Each number is 500 + 25 x the weight over the matrix's rms, rounded and kept within 0 to 999. Layers, rows and columns count from 0. Numbers have three digits each.

# o: layer 9 attention output (transposed), 192x192, rms 0.0458, rows 53-63, columns 0-191
# v: layer 9 attention value, 192x192, rms 0.0372, rows 54-63, columns 0-191
# q: layer 9 attention query, 192x192, rms 0.0371, rows 64-89, columns 0-191
# k: layer 9 attention key, 192x192, rms 0.0371, rows 64-88, columns 0-191
o53:519507482480521489515497521486498512492533475512474536517488518492492472524475472494485468520510474481506507503528511528498511506519497520499497523455509481474470501488466470532509510524534519498516524507494503494509502530491496492505529500517485489512559475530516498485516525488494483448476541451534508517510424421468457491481512468524518521555504497490492473486463521512505473482516472514522552495460542523532548495494469507470502507492464493445513513500449490483473492519507542534529475453496466497489532517490510501482458480538474507507475538521488513524495517521487510496
v54:473513516545519575475520468490500494532515523515486513521531477509498498535488506503518472488514496466503511497508525521428540515497518454531542511479495505500505509499548546459521477515519460506502545489537457472494517537493463522518508496493468500479511490506469532471480520488495476496494491515498536521485484567508459473471498503456497496508509485441496518498489478511498494492535456467482490502482513488485507468534501536511479521500466515478506481510478481505515521510512462480492474515482490493488524532530519488499485444491491509514519466457513471495513482491461521461
o54:489517501493479478485473513517522474497487492509501486489507519509521500467512488499504480525514480460485472463482518525522505501471476533488497498497488481514508515524518436548518523490501495475495501475460544542503497477434478458510498511536491484505541488526511472516509487524522538525510507551523481507495515476535529544476434494494525488484494521516473517463509503489467505479482505518523534514511480502500469533516517500530480511484470469493502505519522532492467487487487513503517544480479445465539482456498500503512510531486496529462509503518512517484504511507529481544
v55:509477497505517515464512515452496534474521484483528514518508469490466498541485457475518457490507496522492524501505504550506499534484514482452492484535453521521496506491507446465548529505508499538494511515502529500490504508498488535496510490489511485451482501470498492515506479493526480551541505531504533469407465529532473547498474471454468521520538493523516467541527515472472521514505497496477487507495495507482530470466479520518522465501485483509497487459488507525525511532505501446585475488509498501494530546521501496521468536541453528516523516521483505516554547509544535513
o55:521518541527547511511467526460517539489509510485493498508505479497501525498496518508501498480527513517535500525496492497474459502494475482528503482481488500508471502492510528543483456497465535494486534526514484491496460470445485463503497485504516484517519498505461468502503483492525499539491492511474514486505523500480469463521466521510549477505489494486508523481494499519466490552462466517506511495525467514490455491508513515449531495493502507502495489517484480472505499489489487496477488503492460512521481464486496504476501466436528475473546513497479490501482462493538450505
v56:528489501522512483519528447540493519496519556508505515505485553482463467489523497455444489469524523507496461471459521495541525473496538509525535497534515535494491485435461508486503487505470460519490502467526496525505472507523519502477453453575501532504495504527523504502494441553539489526553510486499468506520498456519527499462508536539483515467538521512484497478504505484497465496475472489515472486485520477501493490475541483474488515518526492532475477481458458506495509508499531549502488495457512530556478541545536549472511550474542481514471487508522508495507474472501505458
o56:456476487502505524514490542532491530504482467468514516475484518487475524539498533532536509524510463507503540523495506466510512483470472524459449481472472456484520486549511515505519491505512500443551498509493549529512538506468476495517517492493499498485503477458494528484531553509482475492471480460493499505512504483490506503486442503487560471465501492540519469507541516503486506517546530467527525492487486496491495492507477504525498505513525544520516508483559486526477490494540501554556536476519522491458517492468485467481498465497479512476515504488487503514490524542533538499
v57:497479529504506548469496519539424526520476550503501495480510508479512506475493536514492521549477484475508503479462480494539518458492527480501484494449514536511509500470514475504505470474520544500525534501535496501460506497522523514472466561498544481523514505466530472482496500535508501441501494466508425481525492423517499503491491520483502531507472498541475476522503517454520519492500508500519458474484508521501504484495511482519472504551509463507472503485504500500495481532512526544514514490527499537481526463473481475536546511494515503500513496510481496499509508467519506503
o57:526484527494514506504447502481502488520529518542460485492510510495535514508541503498477466463521489506570506537485522488510451496500522507537527548509504492513450535512517526494494478527491497518485482474503528491488476493420552496482479517497548487457508511480473468522556442511523537510501512518508531489475472522485519484521493506520496493534503488470472515483506506492475549504476487493484532495513480494447476471494469510514525480483534472527483501530453497487493524476472499464443507496473501459547488485523504496472533477481510445467509527525501479467497487506498480559
v58:492484489454525474471510477510460496526492470494507537480483518472530519497470519490464476491515481492474530519505529510500489488479490506517517513534501475530537472514485532433483500503464527502511505515488558512491476512562476527510489493506514519486517514493442476489511499474513516488562495515459525534500452458477482528468470481524506512476507497503533507510513465473538510485494502528517485501532496497506495504494510483462495504508520520500497486527547519470483534506501522529480516521502481438516486502499484469521502463506514499485532537482470502505478506506537470451
o58:474522529497500514499537483511505545506534475486496502542514473554468503505539510476537520506488511471518505501475451466523517529522529484538488456481489503493432491447514457514553500468490492522517513491534481462502525502472557514497507509482512499527505504542508467559488520507499514509459535519516496471467519528524459518511479482476535507507471476465496479491497484500523481530477516454471502510488519524496508514514481517529514505484536485491533500517503490523507517541466497459521472508494536522504508506498490525473473498529490482515445513505533551531496489494453501534
v59:488518508481495497512511479472490494538490534528502458479493470502517517486548538493512516501475491480514527526468486481458513531515493535500530469550511481472498493513514528459484484511488505512465555500494530526489500465518504463490563485508551505502525532509505496485514478522482477513506508545499506485494502550528463487554486477544506450461534505496475489519457497541511463511510501525523533510505531466506478509512465484482477521533493519516524478482468481528475500548492442483503490473496520503544515485464490480515547512500530460500476507510466483492518498495479557526
o59:486475504459490534500527448519515538473505494432476502505504475489491504491461476443531541528485529526436472499499497528496502479465540505462485500499480513528509526493504459494524499483522511506553492503506450487464557536550527529565496502493494505516497469532495484492477505516515458483508520501441508498530514447498560517471494511483485520481479524519521518500536485473519514520476521532513497502540501528484504491487519533503499493467496534486513522512533506494506515477468512548492483549470460490487483533530506515481448477526483570477498509530500495518504486502468501449
v60:458508493483533507499477521484530496490517460527472492479511460452533524482496485515504482483484540551474504464494516503525501548472444513507467500503530528486525500486513519532521496492510485535524526487512513474487479514473487456535503529441512503475517490520490483489527493453508509499512508520504447478498470518476511576449471487446514402505501496484494481467474478516516531482523520532448522507456520487508494471536558509537491491487483511525456509496461509450489548532498479459489480429505476493508526485485501506459522530546477515494484493483454495510519453501507483513
o60:543466527514483499500508485463479512472490513489492507512479508491496485537503475502502494534483516484468496514503447501471486484515522502476521465494496490546519517502499479492474509462525485461496483528512472533512532536554518540442485464516477461507462527496510521538492469531506501522471506500474507540521513515534524453567503498514463517498518486508464506483516503467493518497456459532546452500459497508500517506496499494489489511504540489479520496500552487504526468465515524503511516526538498509514496504503478499506470502488498444487527513486504535465471554459479499471
v61:474518486547485517502496509486528475464552508517519458515486485496523523490533513491513505534487486516506497513477499475489504515442505514584497508472513495493447498463530522489530480508521512487505525528478552524496468518482488500458506504482470497478496476471514498490458490557517547529516516477507495475486527499511537533489532505487449515532512504487493503465444464513507537481495481483504461486462504461492474483477489455459540470485497463510540502504533523496502537480459453497483499504518502515483463513487485518439565515516476507507537518517452466502506515552511514539
o61:503491477512537493469516508529521498491472480479506513531495561500502491457480503531510470507545501482477526516512535466539483533497467488476509512514486466492579473506529481464519523501492514481527537483496490508524525528483496498494499531563455498491508470497496525493513487473519497459559472505541496495540513509463508494512517488482496515456476496497505504559498463535475478499527508521515477482547505474530489531503492488527482514510458559464486473461494498527492505540517513528549502469495465490496549468500502478488470457487506506499467457487485493515516522502467507450
v62:496476497511493507483510506511515505517471465500496526488481523473526527492541539507479520532487555497552480507491519500485519480513498461502527518509535463528509471464520488559530527462488525476506541502460513509501477537506481465532517512520472486526508540504492523489492508499547474539496504545511553499501509508524526520477542467488520414519515501491462469445535458494482470498478485526479496509458477529470541503512511525521501503488503502497484548564489474506473543492534507521515479503497476486479487475469507481479505491507461488511534518490492502510532518518505476481
o62:506553514508495477485525503489488499495490482498525513491491489488573493491492511501510486486491507487499516519516473534518492479520514504482493460471481500498522508505468505476500498480523468491517483536495496521505467460510503525482501428500504526525552473482486461449517500499487489499491547489490457534442498512465503508466451544499522495484497506484519521540475486535518470484515462503489517537440445472519467480519479484526527481536514512499524493515508495516527484493508504493478493504483490514510515528543561518492489477533530533499510487541507450498499496479500480512
v63:478449504497472489484495525492474496444493457513476498537485519501514513541490515472505530483464488495499502513543488531459550508445453511485416458482471490483484478480478486550494500493482475472460467462527484528485515466490505497533542506534489530508534472460514474540492481538483506520488494482483478448486512491502471498489521537487527513504498487495507494494533512489492527499512486485480516483461465464499535499480505476471491529512493505518525516491505528570497490476526517477499511536455547511529496496502511503497493456509522528493496528509516489531499558480508467523
o63:498511486493505505507476530504540495505488514530535479508503482494449446517518503525496489535510501524490493505497519460487516472549549501507533503494480511516527496511496526500479524547493516485526512502463512537533520527446496514520509522550493503497484510533535506428474507478493537455516497556504538504515502512537471542567485490535492480480522518472506518522508518520501516492508533498553463474511504489496465469521512490523538501496461514441546491465454450492518530524478494502508563452544478509521547511524502531467459492465478489484490487495492559490526471523505503471
q64:522498496491548525502507503485463536503528517511518455483521489483486502491510511488490506509501504500513473491511491538507488475530491494503511497536489504499495505507499527489472513508499509507502500479514527512509534520503531475514497472509509480497483479480483522533510503497505490485468502526501540476510512504507502495477479493525509504506460472474511522508512468499509500510492518519497523487505503484518521493503507499489508503496503534513513492506502498519501508518512491518475485505508488517510500517485494475504499501504463487464499487495502507511492494500527528508
k64:495525499496467512493503462539502490497490495489488490514497502508515496495495506494497518483502508467509507490515502482486507495483482516501527486493516514467501501478479488509545504509478524514502496512484494476493493487516498502483479528506445506481477524517461503484502500490487512487511478515507487497496460483502509496535500495496505479490489536511485498496504493477517485486491473502488475528509514509488480516491507524483476493489498460494489486483541514511501470484520534497498504496496467491485530486501508501478493510473503505500522498525524500508505516488505507498
q65:468485520517499504463479439529500508520524504484500532525484531524463470497518482504477501529531493507503504519492511467504496485520501521536484518481488507469471487523480472523497466504514523486526482518498518475474501506499512482489484499495495506456491486518479497500484553501498490496516515476539487530500475515455520503516488525496473509548513506524530486510508522534476477498493510499498466458498518477474531527516513436502515487489520482495533507512505502476516471507497495510499488455483511472470467472508499483502500525457501504502515471511505491516484497472502460499
k65:490507522528533541515482481518501459506468498475497523485484522480498478517550497505492492488522488508481501485500494453503479472487499531497486522510516509510505495484478458506486480529535476493489509484513504510474508503485504548496507494480540506514473466502511487484491515477468493493531498504467500485493521522497524505483506474468481496487533512458537488507516494514489497482478489485511516503538479481499512486534507521517492479489523483477472487500513497500511505522471447506512512498504485502509508489483461466478505488467509505497482482498529454457500495497509491506
q66:501483511504534553496498513505511524486495517480504495518476524525497515481485507496483512493496491463503504494494510509521475515505438487492511473504517474545522510486528494532488497515519459533511463516504507498516549504501490515515482475489492456508536506496514521509474488493564475500511474494502503503518492472498523498510504504552500483505497492494497501501538515490475516520476501480517496481473489487489471493476489493508501515519502467471529517462491502513504498469506503552487472493523492518521466534514507497544479539530519480547492485523489485521483530524518476489
k66:509495502484511518518487512511486460468476498510470531495494503512470512497511527493500513471489497499491483470522509494479505467520495466530491498493492475521523503506505496491469505528517483477515473497510543498492456516500527499488525492514491498498470493497491526470499495479473500502499510514484506462505530493476505468525492507471478491476498481482492538471501502528502483502475498477503491524523475518469499489514520499503455514479506452504501513529500502478524525477510477502500486500482521502464521498489501520479493468518507502507490496505566497508498472466516491530
q67:550541506493540511482465526546500517529458469477521483461510511480550490501493530479542462500470510497474524533502510494529550473507513539514557492515499488506493551523453462554467504482489534452536496515498503501490482482482483456569523470529529499482492504508450491489527493501472507447488512523504492491493538497489495482495452533514448494495494502456521499516449474495524527469498480507491511489533490496511529493482482524481499492485457538528543507436514507550523512528469478511527491450511486536485532509476478506487471483529534535475475490503510476469456510529520513504
k67:530512473536482543545493501508517509423514534457500514515518492508525473490501516520492509471511470535492518485479519479503487505538539492521471456491518509533458475505535486495494494483508479530496445455491486499516511499500539484481539448501512484467513555513478527495479550499502536486518504526481504520517503492503514486505512495492478509489481521490528503501529517459485500540454441503505518487496484510556505499507531486514461460513511472486520545534449502486503498550510514529510475484520537488524516470516503473499536525528560509509527507466456486453480448505518463450
q68:504486495493536493520486451499505529502521486494497504477477520513508499509514492497498499514474485507508515502482503476506507505501495512504484504478515498508493491512481512507500524523492513492499506490470519500475496507507501493502495497486488480479496489497477494526521511487513503501512508494514479503503530495508475493499500514529471493495483510498522498501529504522499480484501492502492508492526500472523517498499507487485504524500511498510521486504495505507492499477493505503487470494501524507531469478520502514511504504518505495472489505486501518527471499500518486494
k68:504537508470500496492506496523503509493498478512485477517494508491496505495500497483505499504508513503491505515479500528520516485474533481506491502522501509521506523513526487498487504508482501506494501504508501509504515463502510506489507503482468491484532505493493500515486508499521490497494497484492491486521508508481493495506490484494518492506487487491448501503514525499510487458506511482514488524499528515514491510496522527505495488490507521496514486515496497511503476527509520495511498487499507505478500501525511493536510494539510504496502519487479524469528521511490527495
q69:518519469499478516504486503507537515482510517494483495505490473503515515509479497499511480495502508467489518497502469523517489500496523505492499496508495523504507511488521505477505499517523504488487503485503520498497493517491506498488490506473511503510494514522529484527503513525505500483475482471528524512483519506493503514488524501494488491498493522552494514527508503480516492487486476488482495489523507474504470474487492501510489523502522503512510494482499493508490505509506504514492509523521511494523495508502472487480503494498511510508492490490480507504499498510488493496
k69:504517512508514535478517515507491532506507493496526513473512504506490504505498510495500493503530507525499546479525483503467493503515478472520508487506486509507509522491496484506500494492512507512504475503510487508476511497529533475496491539513506484503494511499498509509487516520510509498470477539504501494520529501516488472505510492494520469490503456489493482483503504505490503503502490502501529494489522484488506478502495504493480493456505484511501494483497495511506491499506477511499484514490501497517484481480498493511507483507472499505514487495509485472508515504512509476
q70:504496507535484503516515478498507525483482504508522472469537531518500478502484512494501504493507492525494521520510514528524487501495538511523494485519497522524485493506484474495491496502502485490488477493469461497478514481546493507495467532520509513515489488512515501496506477503475520485504499533496488462500515517518474537493493486503484514494498495458512509517482485497528446504500479490510492492468505502518514478505555493491468491507476521513519498511478492492486512533514497487527485493513486491506516507485494518477504466510512513497490495475522499476508467517495503476
k70:452499528519450507453534511518525494506508463562484499572516519502507490547532558496502514487529488518478514477528525477492477499469571529538491518516544486535504506511496492486504446536502496454483494514483512506552508539488526495502500491521506506497485531502467470502465554465468482502514515529506482507497448523520500509529488531479493484497525445493527490468482477475509477470491506483533517538574530547560540495517527495468509505520521505497499494544452440457536549523512470488488479490488552484477476473454491511465441499452493465498466490500491496492457449527519489455
q71:476549510491509473478457437513430490504556462504458492537451518507496512521501486518503559521469455519510523488467485490485503497492477527482482488504520506489477514540475513489490473467515517445485525510514469502511539527511485516477524488492518522482460497525464506470488512448499475468483498506497514543483476508442502478543543516479466493475548493482500524495460495537507468476476458524537471505553516524504528504493480473463476500492525545497475477527463496565532506530521509537537521520494514497493506521525508490472526461491504526474456506470502558498537514485501478505
k71:525496496510515508458463501556453492508472479537479528504498519507519514513494499526479474471469525481520526461441489510510491488485503519469497501489509508488486492534481515538510489487499504546519515507519501517521500482475543492506491507489546487519497496523525532470482495541519501508537545544488531462498449551516485457482516526496524470520498515518468476519507508493480516483492498499480506500523427521482492458548475496461513495526552513471539564475485542486536522512493507537510538504492471521497520521480531468455475524496520470460463522483487520462487479542474513480
q72:486513525469528498519535535499452495491502501476536474481489519488499507463503541514509517508518479478480520515528516550515546459491486523506500533504478516483543511551539534452478492543477488550491501461486509516534474490481488478479473507481491540490477526484506533486489457517531458466504460483510505475479505534538524457449492464535491515506453502539550487566532522496520526468482485510525531492485489514506525491494487519470520463486502508529494538500490465553496513471541504557477527536533455493483441534513542449492510472523515491516496443499508512487476513509510516497
k72:441475522503463491479498502545518476535503538483500505446447486482492485498474515488498461458510501495494515480500501502534484487491485463502497469488506556509531502552508485466480540517489518532486521509476453495526540479541510519499530488518491500504498474502500503520497453551551488502526483461536484484523516482446532511498499463488473508531524501463508482503540461462502496513488447549507472444541495548527501501481466495508494512588500544491487520475513490492512473522519496479506512492504490504504483482492521507489522475488491508496492520524500545486491460507506503498
q73:495519452531452502523551591526443468487468524525519537504515535488496456490532451450505489513489516511508497492501514526477533534509486489533529511500535548510528515491468518526491513462535525504499420548488448529494518488520495484508533504477491535508498510474504510498506532489484488518484533494473499498470504532531518516508484484491471505463494444468487505529489498506511499454458561511459561486496464512494538531543542497468529517513522448553480472568494464516512525509518497493500510494507514489474523477432480466510535518495504479495518532451419515494504520497502519501
k73:477506477523493537497473528509485457531515489453505487508476558475455489451487515494451481522539518506500513524477423507517534501536504467477541500503524448541497521487499488480466487475459501532498503522482486501486542491508461498503521477504499506447491477500485537500530493474517529481486503496464450492493509547514483494494492504475481503545490487488473492487472494525474495504489510557513532472520475479514506516497458495492531512484448496489528501493540466498478453477489481514567484502462481505481520506469478520503453506462490489471537482500489516494521485505495475541
q74:506509530503515560510493510530515506523479541512457459479506500523448505450539497487474514456501506497520467492496458497511532503483519526525453509479523497505500511484477522506509491485543477505531532503521507497496460453485500534487480460473501453515505481501494503467511497499482538474542488522541552497514492496492454534518505495507491521505485495560502492502530478469481491476471494488477449474460480495501471529499534474458496527509472513517475492504478523488484505545530435497488492491505512528521478534499517470528479536501490520487522508484501530503531497472481521457
k74:504475503499465477532507542521537495534472508552497507465548486484481544474493463493507479514512500493482578505537520504499493467501521524479456496492472540555495470530486450507504522433515513438516444462464479552472481511548556524529493476548520545507506478505489550497544515529515520475496510489515507474484474513487473561454478532463476496492512512514519532482482507513508536493467478486500473504501466454475506530498537470497488515511480505513504501508450474460472502475460457500500537477511532527476515533509536523509525512496476494493526525484522535497505539497509546516
q75:504496483468480494545548565522508516498514492473490488509538479477520493487495530462514489504479505507528477532532511510502485483492539474456496512515544497459498550506521462481505535502524463481518513472524479516522512531513465480544513528489495516501440491459456524464506463469513499531478491512512567481477516496512524471493506532512503515484464536546474537477509496528514520461513498420522480462520502508531502434502533543540488483496477524491490532478452475473485490509490507535544509500479516492493511536463465511490501480510454504480474474535498507529481466535483524491
k75:513512521527513541485459506516529509493549495505478527535511540475531510523468564505532491529474512548486512515493508522533469468452485529490538484489499517495524488520507487501463500484493527520518460512524507467577509492562487539453511527511516473481498480458475552461495474500557516526511523460463513516510475504484519466526477490476521513463545525522479528539537513481505495512515503501502462503481522495492491481470493510541538491523533508533470470493467514518507549489506496457482510481496504523488486519513478507512471423509482469530514491513482498498457469472514498534
q76:503487478534535542497470488508502511519474488461508479480483506573498470503477509482521550548504531520462507493522486529488434461506477494485511490537537485493528467464513490523506500517517541574480484498483477501500497490476566480538493494501460471500454505496516517501537476465496496538512519519510519469483481526444501479496515456524532510524502493518480435470498482509530471472465510473499473500486486494468498452489509485486480504474506509499475479504496510483518531472530453505504520453523539521517497473482505484491492520521550468487498499533563511532496467517538517502
k76:511478491414533500528526483481480493532516519519478478543466465504491505511459541549532510571516499484453479513530566538500495468483519494464469484534499459526511509537509474494488488470460543541491474588549530512495525467508533495534471451494501543509490466525474482526437483449498484491514512504538473498491472519485546466516498478526475494473487493505536511495514502493478464489511503494519526491509478466540504509482497480470526519515472472500490511550479508517479481507479490507564495502514488509496583478492523492476501497520530489492546545524510510519493501540505510503
q77:488486470447523499488523474461459455525484535459446469490505463513493503523491491486491526512530544485542449493471465510503520497537544519472498512502480496552535494477488501462527465470491492476477448480518503532499471528502461494570511479494505465531484478470472495508483502523494459523483514496480470483524496523496466523489514521444515505500498511533448487436495490523539503543490519508511546476462447491506500480527475531501545498510553550534527493578486500543504536456541531540483479531450543489503494505498480477535513472487542501497496501536476539484509463551520501513
k77:512483523481542520501468437526493494499506545479499498513418541537463505502459476504433566537494512398489518470458542501524515549498512507500587492473475509496453446477495516527507488527534524537479501483490496445492561507520452511519458530538448491477512503523486491499517466500509516498465567513489509460503498526453475496501515484533521475514505551500513476535523561557472468530471508520483494488517492452516448473493507511553506511473505476523508503493562539525496500486524484491487461460538464498456513499487514503533482520455513505487525482488457502491501504488556528478
q78:490504494492505511485485452515495469534488489517489488447475447469498480487503492518526498502518475480490529453488477571487500516492496481493532481477537487454524458448479512472486544499457515500481509501490490470507490499529546468526462498505461509493476483511543527518497488503452498460472511524482492535484503521520511514504510458505445488509500499493574554476456536512501498539512476497489467508492526516470480503485515527503439498467500501464480528453444496498506514473473489514496518486461519458486494502494495549505507492504537505476523495515489513487481506502473489560
k78:528494533451496480469503509551495513450489472491541483533510553496499516519487531495461473514514504492507522519494510515552493509517493556479505518500499573513525524482494458502512527515493495520494500516504531517559506489509510495492493487486486458493513553510547510501481511469528475504526501522474524457510479496532523560515508541469458462513501502457495500470492498501504520535497501468529484496474490528520490496467514483483527477476523463506482452453481501500538464551489459493518521521496467474493491464512504504521437484431508493443480555530482501504476512494490487458
q79:485570466504502491573459478532496519447479523500498525426493475549450490526521450508522516536537501488500501480460497483466511505524504477482535522503490502469488512505487516521460510523473488487497482495505442452504497489494513491453466524467511458526473508491476489499552522531520503483500514510527543524539448532494491460500528514462505555508500508472506474521496549516494507516487550470465512540516447469467476469502519559528554453528484523455508527495538495508466481473542521481458483468496464506474511531502493482474544505506527480478519520480500517502522536481484525532
k79:514494476536505500505495487489481503534529499496545462524473543465542474496539504462494499483505498499530481463480467516490493429495493465466511509488496487532543458532495513537536465514547472526485489467459502559484493512488479494476483450487469487538496505523454497555485522506487529499490452456503489499495527509528516518506488542536520472510498478482488518502439550486523444490514525472493492563522530515499519456471511493440495501481484500464481530523516493502463463528494515455492487498521403476535523468536528509542478453522489487475507512453524461512500503570448505453
q80:489487489519515524536475511482518528483470494471525530505463440508513478483528536509510435505518479514487545536500502457495529499505502515517541465557481522510493507464515514498456493464476488530482480478497521475478507490538489552505499503483509488504470502537498508486499565490478549494468503507483493499497490502470558441518499471513462512494473464478509472463520458489503481494511499529521440449526456508462463505484474484514510536507484529481488533516508513501483495519514457499497495478494474513454532486505492484481520519488490458539507493514490521487473472488492461490
k80:499450471498483473501523505491496529541511513504490506501494502518492520496564477513474482513497516508533498508477451477490488516515531528520495496527551477503464475473488513508494483501522455495479463509501505517514536523539493483510499475530498489504520496466543525505472481480534478485473450497504475491507489510478536522507496493514445488462503451503513480450538435510523497514498530510511499503536503524475495536515501458469485524479485492521464497554491481465510468485520511507505504509501469504556521483515478484446529477500493464492534513486466507518477465504535480487
q81:498486518528470487486529455472490497465483547529537515490525505488485468496488539508504503474509484532481501489451505434506471520514545508480499484484506490525506490496501534487508474507471474493534453499481564520471506500509514484484490521488543490452495517520498526476485503516426511512518498511481533545489491527524497486528518471527491504458508534505473483471520496467510493509499480510509491536477469503479560508521496485504524471496489511522581498468491492495485510501544488474485547500531500530541506560540509515478514559506494481486534499480496510490512541469505481511
k81:502534465483525513520492514516498538522515530543507501490498515516501547515513504488522476523515475511497489475466493510518515505501488526518495481466480514489491516484507476505472455519563500461551536545480539491475475479514457534495531472506460449507521522517479513559526489518510464483515498526465452530491509506460457506541471503503484521508487494532512505523529514500526537492494479500483475543535482506507510500519469470505513543521476499518506471506523514498502497512529489461505481495506483467505501564464510514519530501490463476483505508506493464505533513537516502459
q82:488420529497446537479460498458573510529486467497535474477535493487531500492486481499501476473483530540455505498555495496517534504482468513531548520522499501538529527480525493486525496475527492494532491485540512475544515507556509524498504520476527502493514455478494530526516527534517515497507474506516468521548503499481495535474476522486532502527531503510515456516511489498496510511486471494507518444506459519523527490516524513496534569494531470528468511489492492489488507495457514500466519485482483492508539539516533500530492451470521504513483472500521523502499497489526530515
k82:529508502515488498507515522490512490525453461493488520497480517488483552484499493473481516470468507486499472487485499506500513513544526486500490514505515452497462514482498567466538491551514549500462504482522522503486452512471507511481536518497516506508513481538522498516527485477515467465526492478533544510534527509475496481485492481508567499499515474472533483479479481477535489525524478552491457507535495496458515491453518503436447479503459509512495481480507516479529494513527513520478547488494483527540484556508488443498517505471440480504462516538485506458461510542502483543
q83:517497492473474515538490510468496481451493553503460505557491514482458488529531513474471490471529477499490530517491476521478477530498512519528512419523525499501460449480497492503493533492501486486458484474505483466511474493536468491467485484482490475529484472479503526483496441479521467502494491476507492546480488481486482502486482507476494480479483486492505467501488553485498516481528518484526514476474470496478523512466537481506501524462499525506502470477507489454496493503549476499500516473464452529516518450509494512495513463454487495537482557545534505496448508524460516474
k83:504525477482491520511542515497485517465479479493518470539505516475511491527558522489485515500480522519493479554475470444484432484469553494509512462525450556535555524467471509468527495530522500521469515535432526534453527544527521519532488476487474546496487535480491489485487510543512526500491474459488493524510488512478463499573518466514524504484460444444497509508515486538557466505490466517547481500510501505485515518503468505501548520518486476466469506455475509527511524498512525514439474518474533484471489482495507551488521497496507480521456490528545504477509520498529482491
q84:504506501552501471476510571500471505501497441502498537496471485490492495460486482517500502499488491525503496461511520486497520466513503524519472520537501494468520464482451534476501513517507486474518506514466488474445483487469471467497515474487490457518521517512525484462483536548456517539511505441505479495510465494519535506487490529513526494512513454469500529517557491480440470479492492527506499489518517505520466520523530507528517507508493513498501453533531500497502531533521551504507476469482519481506459492515508488494490455479534466533481523519501478503512517472494484569
k84:494478466492480439488484532461513501485506464508491471510496524547508519462512510470501519539506532496501454481498511529503481483469498512480462497488471474511468485461519547493499523523527528495471520448464469521504529507502472478535541514482522482493495519544501468532538495553464496573495508530473493495485509484502535502491511462468511545477464463499476497472545488491504484518506531483514547508535489499541495505466481513513515527429495489491492528503532503483498529489525468481493482540490478491490525474509485457490484468430532469516509492495498425526491509534536481498
q85:487476484484499506492518485510501521488446522505502466510528472493475515494507495493506481520490493484481482448460490502500539482468506525494460535480471534522540500508515529455481484471486516496477504516473450451402480490496520487494500512540507487485518500505521510469523508488502468472476451480476504506485521527473482506511515475500499532496500517489506522509530501478509531530453445504496488510515528518481518536480520529530425467475465534486497536489446520488504509491461510487486497511498481497509527479486452529487542472529494519491514470523496530498520488511478519534
k85:548494501488503470493517534482515498516499508493509479554499497510491488528488461524511479537519537493520463560580492485489483560477462468503513510507507474523506506517499521471527499530495516463475527527518511518450551517500515512547541501480488514486488489497507466523479458521534521510500519523479512518476492487470546490501497498484499552469509454500471507542531510487485533481472528506492512506458497478514510478512521451467469503567504505521453463497491504511489489483479468462485497466525504471471526463472477491472498448501525509496503465454496530480509498530489512442
q86:537479503523458529517492549496468492460523477525553477495515509441516463522507492526457492525481466525479536487531485526479508485477509514508511465504500528550496504547476502519506504504509500519515499459554475485486493508499515555471494500516534511515505507453467480506516538528498523527535478502510512494469522482497460500469507506459517540540509513506517524520506529544537523526477474478502496526536550515474542511515525438499439510452493534497434532483478500480526516516538505483477523491526529525502507550471515513475503513521476526521500493521496519485454479450474446540
k86:497510517484458556515488512471498502474521469496510455526500506455514516447491525501515457485482481537505504511563498519498474561500522487511476527565510471549535496574519501522510539444504530504464511569499510511526501498490459533497510495487513522491513507487483488516519489478504495557516475495485478482514546525438460464497509486509516522453512493530474485543522490487576484511467459480527567525516555523529494536474488479462512471434489478495480509519475521490538522500494464498483510519495543515503436497509506506484482501475510488489486503496506509503502502502523502469
q87:527484487535465560505494500564550433424476509467492479513502484491470529442455510516511560477516477530484501484494501492494522505507493499492497506497508496517519536503538493492501521491529514508531533483559521534503528523503477486494495472516471450478498507531476495509499465487536487544486465492510516517462492464526500491534545491481488540513470464521487506462531490460515524466515499486494453495488513495501499490444494503517500488494508456498490527529542496495536520482488490522475494481501518500521472531495541456503484510481486470505514498493506494546496512483488486481
k87:489507501523501496491498499503511494512503511476512504538462487508490529508522490517472504477507488474514495520472525499502508491486540496485496484485528488455481519518455471511503568493493501536508535512516528513511473501474494455536538474486539505493532490449520478492516481470549515517533493537507520497503482509543508477520489472538533529490504438514455505472499474483498509477522506466515462487436456557437485524468490540497506495522506498522529505490541478481502500510557483468514484506471488466516503498423552504539517486486497530492494495515477472517510545518438533499
q88:530527521524508478537475500480479566530493537476505445515513521532527506499483479531438450470511524510516487467465526490471562505531484508554538493509459507492489520516517506486512545547534516513489472471519459454446477524492459488514485482495482508470490516527470553501526477507521486544476487514521506506510497493460437505483519499480491496521487488518487472476501506516418477525465529554472515494530511461514523526514531506492538515524530499524499491503533485509487495508541503501491523478452480524517490499496489496513458495453511477497476508499465495544512515497498461486
k88:506492474494509494504508514504474525479494541511480490529492484524497495456462520561495557524524441527499495470496515530504508490495498509542492524466496508518510475509461482483506513490522489495452508521466460477486517522472478467459482486462507533473499518501494461479521485460496466505513488478523482457504540504484530468498509430467523496534522480484492511505475473501482489499482498503559449488498496492479502487537487489502510540496515456456512473478527534483504534514485473521503499513521497496503461546479478528505523523475510488544507538515502531502558502519444487539
q89:508502525482513503490481510497535485531498557522559497479523518474470502525495519511505515472540506491507501541488492482465511464505510496499511528536523521504485563528546495493481517531453526484517509475545491446505516485504509512518517490509496516520467469524493461493504484488508479471459525508517493553488449535461530497477524523486498483499530498472496526474485509514507499468568521521523537494500493511463519522501492519482526467536445479477483503521555481490493542500479514480518495472489494540515511520517546541513512470505482535508514481546490494569477532504459535512